Weights of a small GPT-style language model, trained from scratch on English Wikipedia.
Size: 13 layers, width 192, vocabulary 1070.
Architecture: biases, tied embeddings.
Training: a variant of Adam for these matrices, 3249 steps.
Each number is 128 + 32 x the weight over its row's rms, rounded and kept within 0 to 255. Layers, rows and columns count from 0. Numbers have three digits each. The size before them is the row's rms in percent of the matrix's.

# up: layer 4 MLP up, 768x192, rms 0.0494, rows 672-718, columns 0-63
# down: layer 4 MLP down (transposed), 768x192, rms 0.017, rows 672-717, columns 0-63
up672 180:146144131162142128116053114164083130155148140114094182127158115160095114152089121102169155074134126126167132075130111157106096129147104106169088122099126130160089161150155116108127091165169157
down672 159:185086109123134147198158112156155130070077167132095146173155140146107115150109101114087123126085145106194117172075152130109123102144052094121110113070106125150132124200148139135142144087172166
up673 065:120076119169155116124140141095128116194111141100127128086178116152188161100125132174079173159161166119183129166146098194141151080148159160138111146132032110117108125140107156137072162154117142
down673 104:189174147087144107157112096116163121077135128108128125134097137108116130168083145107151105095115114172050129107098136029109108160109111112113143139109192152133159128128115116154153115110177120
up674 159:145154141174147160128078126147076148135132118124120208125173096174128092131068149115137158079132110156136133096123075169110098121140083113167084113104121109177097185153148139078134109165131212
down674 138:143115138208148184143099154120108152144093133127136205138133100164128067120090116133123147126143086134163091171128086196131098100139092090148116115071139116147088139187133134082172094125127213
up675 056:140054073150144097156097160152143157136083191115159110097063106107115101139143173162124129118147159139194131157112144210187093089151115148128144089135038091111145092082126153116093081132136139
down675 073:125202172133132156114167103108131137150158121130128164165145163153125182142049069122161086112122106086054113105114107050091130130119141128098129147108192149136140136160139116158119146134162088
up676 070:095108106169146129141104102070135093110187099134125141125135127144123093112093124109111159022168109132095136139178106103210119122144146162137152092131138097146144137120084139123111138106085139
down676 081:178171138099154085147176106120100129113082114134121134115116181128137177132146128172194093199100085090117097169116135136115098127118131106133125142124148145113075131142143094164106165158139077
up677 065:167120141095157135138091155144117113137044156080114152127120062139149081084115167101163127126194101136150135123109119181148128100147076065131119072130063127118148060158122089077109112141139184
down677 116:085153138146095138133163120129129145101211100142121087112110207165088168153109090146158135115083144114091131117149119031108152125134170173131169187151199137140113201119124141145106156152142032
up678 060:157125151126122179138151165140091102183102172119129139125126083148155120107160121193138115121156124119214123109085111134135107096146149074121107111110077060172143087099113149115072176137131166
down678 083:116128151132131091158076090137178152048132099107138117103119153154072155114078151131119151121083134174087128131138152099125117153152092157132153174174170236109098195159135091115171113116115056
up679 161:146064153124117171102118184147096120122082154093131153125155118114114154145127116143150125153093103121177116097113108154106127104171138113145121118116102082119108170129121099095060121140135134
down679 173:103084126159123149103150119133073105159125138152145114143106130136138150142187140119092136126152117125118100114124139127105117108168149103156136163082126121100138090118105173135103171142145125
up680 061:155146174138175152135129156112143064148146083079145159105150127132220093091100141045120108120147150134143111165092138149094169063096157175146095104139061118089194159121131192142089150131129158
down680 077:124116161078101127111143141091120143130082164135128143105133133125057139151156131160129135104110087173111121105157153043154138176139143135101190205129191170164071114126133062132165153120097053
up681 052:165132094121126132097098121141111131113192118185112180166122104138156100095149139099169096130154126140193134133122084169125086141123086066151119117143082089128098129247098134142106128143102143
down681 060:113125143103116109167133152118150135150085127076113041109131158132130109121088129175106152114110099116075118128102144044115148108158154201130130135114172172131120144056174106080125145101176118
up682 082:122104164166159149128073158144126108107154227091184128160072109113152114113152161163176107177122163144128116128194053147152122088151096129116141067104000103112125123147116171119071102140128133
down682 142:165157144094101121148178101107130099164123067142105111118133115141112109099065113152107131072139098083107134118087168074099161165127170134111113192134255149116131178129148061171175130139117098
up683 043:181089157106107136091106087137074120124075192162133117109151097145153126156134186147093090156147120125075126132080156149150153091123099080161116076105093121099105179082161151106113201114120122
down683 043:088185093139122128162153189088142114153165138072127154160146181101178107069093087103142133084141107083128137140160139110134139160182150154122166140173165103148130092141150129134118097181160118
up684 051:158120155143147145124110144114093132100105136210184132163161100184103121104106110060181142160219101120175128144147111205141066073163094059138110136087067116138128150165132076129130168141115145
down684 057:098162135109122077133137133159177148191157121057099100096109159079135104114122157182094121089088142125076119104087134000100138147101124200172116127212156157131141159100125147129124095115175136
up685 171:148158150158152157129062107157081129148139130120119193152162091176135089129050142112156145057137104142144125088128080158094106113137077126171094098126127125178095174164157125100139098165120197
down685 146:136118132165140197152105139138120143124074136128129190162131095150125045119052129124143148127117090130171092181142084179127100101136083114134119080092119104159108135184126137111170088135127217
up686 043:111098127106098137141106163119134128151214135104144126053204134097174110112127141097067150090108123134155120155131128133086212102137111141099088086157095112170205123110107175177107018127126138
down686 038:145190152130145111089131096125151104111091126145111171133118136127112138124115102143148120153152158158051111131128114108131118048088142144150194172052151153116119118167170079090122200172155077
up687 050:164150112128162079102124089152111075115107146168081149103169128134119123076121130120044181172106115128165132116131109146102161121095090112158098147137102113117145131209106082110141159158105106
down687 057:063081121103082173149123178107166145113158117093133086123112128095158113134110127126184126105130114159089068196138148111138090097144179156120168121075158150096167126087132139122110143085165172
up688 198:135136122144084148115091112166063111165132177182086108115162154126133134168129182121107140110088142147150153072136115107130096153184121113129130125068105110137122177140118154086099131155112174
down688 109:144097122098094133133160118136178141147094084158127154157136171161176066114096157148106125090125158127105137182151116128165107099114175118133155111119090082109124172149133063126142081135080183
up689 056:095135115149165145112121136127175121134147082144078101144109098222096192058130103033138131109137119129079143137145100097152132064140171212163152143139110125160184182089107158149110160115103114
down689 071:160126122103108063121172101108102126145075144133131185109128164071153050167108119158116134136127165157138100155138117170118134190127092086097119135142152117090142099152153123134145090156173164
up690 054:186114151044166120160103106157126146130111151141188157109108141139133068226179180047121150169110071142142156099126164103123175110142152069145076109146143089160143150169135120098138096159151114
down690 070:062120163166064180108152110152115104124146115118089073139106125155132187076064077163114136073164172095127119180182120125123085081102078143136166145132096157109123085100145133165137152110119133
up691 059:071067182162119168144123231117111141090179080112081123166097110163095093092073072153180139159125133113129112090107083112100155099141090095109115126088136131139099114155122107156108117116135160
down691 073:204245124092150050132100082082120160195105152124149157132151152083149135130200149127122104108137092138109105140087132130120135126123164194147122098189134133137110166090120141095152108139123088
up692 074:201137109109174119125133101113110170143062116142129154122120123101175150085174155094147069129177143137172137139141100181204116185118166098145117132106079070126087075156118153075107124135145142
down692 133:055120153126094141150103117147163121117160111095115075130092143156113124142053126143119167114114126110087124097131135048106146109138041138117125124157168196162159185105142116156142133098141115
up693 035:146127044128117141081140172054115076152111128141130134182121144153154103126110121125160193158130111129145151146069160150112174105108101114126121115124090124093061144069108075142125182174130128
down693 035:136102177087119133171143126125140096093183102111162142093138089146100154105127125177143140105135101182074078186129146104158090128139174179118147184129172133074150159103144085105138138102119127
up694 063:124139098156117113097109096155113121137130165185168113155153139098114151135217148097099100063128099146134144107132128085160157126182161143131198086158146105140138159105113173133119132107098129
down694 090:131091153087110171140175125138143116100134111115122113100128133156113100128011119161123131159119190118163130198167129201131095147122077117148091151057100127121131086141170116086138131144160096
up695 144:133086173108136106148124175147122171114130142181099145115153113112144176134117121145142129179075098135171088095156094087048079102132140113148081099092104104171135127109122087097148108139141113
down695 105:120127125115166143144100115122109165102159099152128181137123133098135177099083137139162111142109138122150103139117129107110106054116128133162145081119128187112122135127132086130222071171126139
up696 043:136121172120153128112132187067127170082154054089176151116097097159141129032060113119090087133186139126127122174139112216151121116166088160140111140077102138126127087151112081158133113113117134
down696 042:088182120135095126155100122128082102220151131134120121115076152059142138175166121134145125129100084126090107111071146005124149106112138125170138145239167140088134168106120108116128119153139168
up697 055:150114116132129143085167152137107123144108070147110137124147116127122117139114144233104166110152173126143128109168123156188104105114143071122137123135116130123045139198078090169099146138092138
down697 065:140161139092113096169042086116134109085150091099143122101128119142128122125117115110141117125112079164098107150077155099120116121142091183165117154109158130107121122084148115037141130093169130
up698 067:166125149106131107137125151106143114147143125105137177112088138124246070151170131079183107102141126143161129138086133128073165134134110070099125097200072102144163102142116111142076084141134164
down698 103:122128163108110196126116122109135151081114127156107072123159140146047210115103117180097106144127129142097126122128141088145144084139144152134169140065181184122082141124172063117121178164105015
up699 048:111117127165147089140146179107154128145122154142058147155069127126078115075094123155048147134163113128123134161144108151150144142110127141182154119109062120114096105125126201161103097126120143
down699 052:155147169069104175158108079098092155141150137085149137104127182099145144170135129116200070099123105114071113134085152087117132132147106134108149131139199144144128131169126121103139102180139086
up700 038:068118141160108115116123117132136154077212166118122119077130163123166159069156096025143192122088190125119139119127139115153105155169145184099154143117158142163139127057138169096138142112118110
down700 038:181111171086139174148140095103064081201073146123163161123128078117110092174087126112121105124140091138162115140122140151125115067085106084129115112125082078070159114174122123152106092134111150
up701 042:114125164100103153143148140096111228119120072115126145180105134187205079148126081055121166117164094124112128104134127098147151205107100032107145140121195116142134051053115144127143131143163151
down701 039:145142156124143145148074121163121101145155105153107108115119117116105209096155141164100130112100094121148127129103116118153152087128149201140129118117050128144087206108154191103115140129080096
up702 141:172086160170093199146125133111121190192116188142119101110153161090152153157128109106165144159062164113121134120144107140139121120178147141197171138166129152154126127154137170116088095144098093
down702 172:121164091124106104123111124075099151181086138126102112143115126156124208158107156131188168149103178073143123111133143119105172117135104172178152142111171115142182103123096142144134137100157106
up703 040:090115117085114136103079123161173109128185153074140150178065129102081130136130136091149113148110114143152132094134135090067154109064087133106120096161151137154150117152125141135129042118112130
down703 045:166113106196125132126219113150102102117145110163112084111132093152138109134141121158107153147125168160111128159134090154143130079148212131129173136130141082062125135112145084108139171118145116
up704 082:149134183087103102197168096147100147116132141147145075133128139136124161076113166102112148141118103226144073102088123109153151159118085134112128141168134168165099140116177176138113146106071119
down704 211:117175102121055084144127109143120147151174176169129064073132132122149129151136115097163137097102174124140154093098134127170153198147092158131158156183140190181145094097138100100142134033123070
up705 170:129126158168090141130093112154064138161131133141124150120177128126113109149101150102106154071087105133161142081144082158131072128147109149150135091100111105185121144156136099073124119145167166
down705 093:140090120154092151157156115095168171134141120095135139143128184096121061179112143164105163130119136091130097200142087099126095085104122082102100122102102131123131128158116088109092109153134158
up706 069:106151135162193129127159105106144179138106121113061168163135112142066127188060184110117204154156086161143157126184114163179100139081138091154140111133142109071109160176124148124112153147091113
down706 117:158092117061082123109067160114129083106120126149161094119124098145176158093192073137133085101106135084099135121079162072124145108164104176147129138133123130166119136089148109114121133117183169
up707 044:111116106123164072137140106110175110090167164138067130147081147153128109111131131132082170106178151133104163152144097151164145100122091107116171108157088091097199076147131064165084043106118132
down707 044:130115150118104210131188159096116125188118095121161114136086159119135149158125101159199050146094117122094069117120163113127137109142155156096146143091171174141124147116182138136146154157160100
up708 065:139128137071162084127141096087131160120139186056152155115094120103171086200114142127060174137157141128125126112160144137169189094109085015144119096161071103151142074115092121125090084146123137
down708 081:150129171182085223145118158121116112148176057173116077119121120170091151109128105136188069133124089101130111154128135085104109104140162175155155141109172176091119168147150114123113169174124070
up709 057:089109203099179124122113127136164177080095158148188144178110104168062100125076159156126153127149139146084106130131091094159201037078098153087116082134108108169149149131132216115127094132091119
down709 062:141147120087072131103174190119097094174151115116055134121120184063197115148169079101166100153145142121141125137139113167097124132084173151141134118152157105134111126135145128111156116136200141
up710 063:192059100135164102126097176178143187164107123165181167085095107140132077097119107067159120144137149137176122128140076140118136145123110167172128102105126129137091163175098187115118053139157156
down710 075:075177179096126179139147063082072097097152131109134098115092123134130187140098154179108151080118120096082089131115150066110095099134150117128147152146150124135163160081187072131161163083096049
up711 047:139134163095166147115148121122145167135109097179107167163138114100086121112100165200134105176126153125181142134149087155137117123059125121167107138152090118121116085161126136122083106137129136
down711 050:098124139130130085158112141128127101096143118070132067115081123141171135112173088100112120103104154163037126089115134073091187075196105132116178152142128147157131181132119092115193132106155130
up712 049:123082191159106194122136150121106111174174081172172084138091109165171103166128155138171110121156115129169137118158125091126048166135110122116105118129089090110095138091126143167116078143159154
down712 054:173234128102150021136046143133151127060109128072129180116173119106108152074108101149120143119117094159091118139076111148129166101151130122152166148140160182132070172169107086092149128126103056
up713 049:136157184117149128126182171103141121159098124109141123127093115138066176119068094107083170122194111119190141149137123177147181129118114045102150150092115130148089100160125070176098055128137135
down713 048:103113117150128090159044112134142145103139088116152153112112126131154107129183153147152131125079115185069092159115127068087110103112099188140136167199133143079153156135085121087186154129126133
up714 125:114093200156196157121082112146042146148149147181092196115156142120106133120125112126114087144121097138119067109157121168135099106129151109158076118080152124194103156158093131089105128129136165
down714 111:121119163112124125118088114102133085129118135148133152160110142151087169088113099160123107081160122162126102109108127157130137116154153153161150150133151161122085134140077162094156129101134230
up715 033:140112144131156109118110158103097067137099131182217118079133161077096095127137135206196145165093119127112150145120156140061152105078129187116114107128095124129122189126151117146132158102128122
down715 026:132152136104135175117151102145172155068136143070134114137142092140148185104133155139095089071171172145155117138145116106155110080149087089121120097159115083108156104156133086111169108112198092
up716 063:120122161105145131136099193138103121152170182096200129128088089104090098074074158062126106122174102137184119152119119209154148101141090189141123075088097151120167100143113131128060094148117161
down716 094:158152147150136129157143076120132122147112089122094151128150180144152125184146073118155128119118115122044117138066118009129139106106202119130126195184151077109094118144128119130147132117162079
up717 060:132091091118120171125071183167136100153179165140208141163121131124098096083118140057202149121092088144151140124150122133069147054145096106120111083132115122176183215107134157145080171137121142
down717 078:163184160150137061101189068096117163102106138080121109113151101139153131160100102192093098097168134109098125172076140087160114105121178184146153169159147104072127081125129075133177124110144106
up718 038:168116142150114124112162172172105169126143146169176148074157144137094162100135174189028120072161108126139130143159132160220106157152153167099139098119122118116178116111103179135115113124113121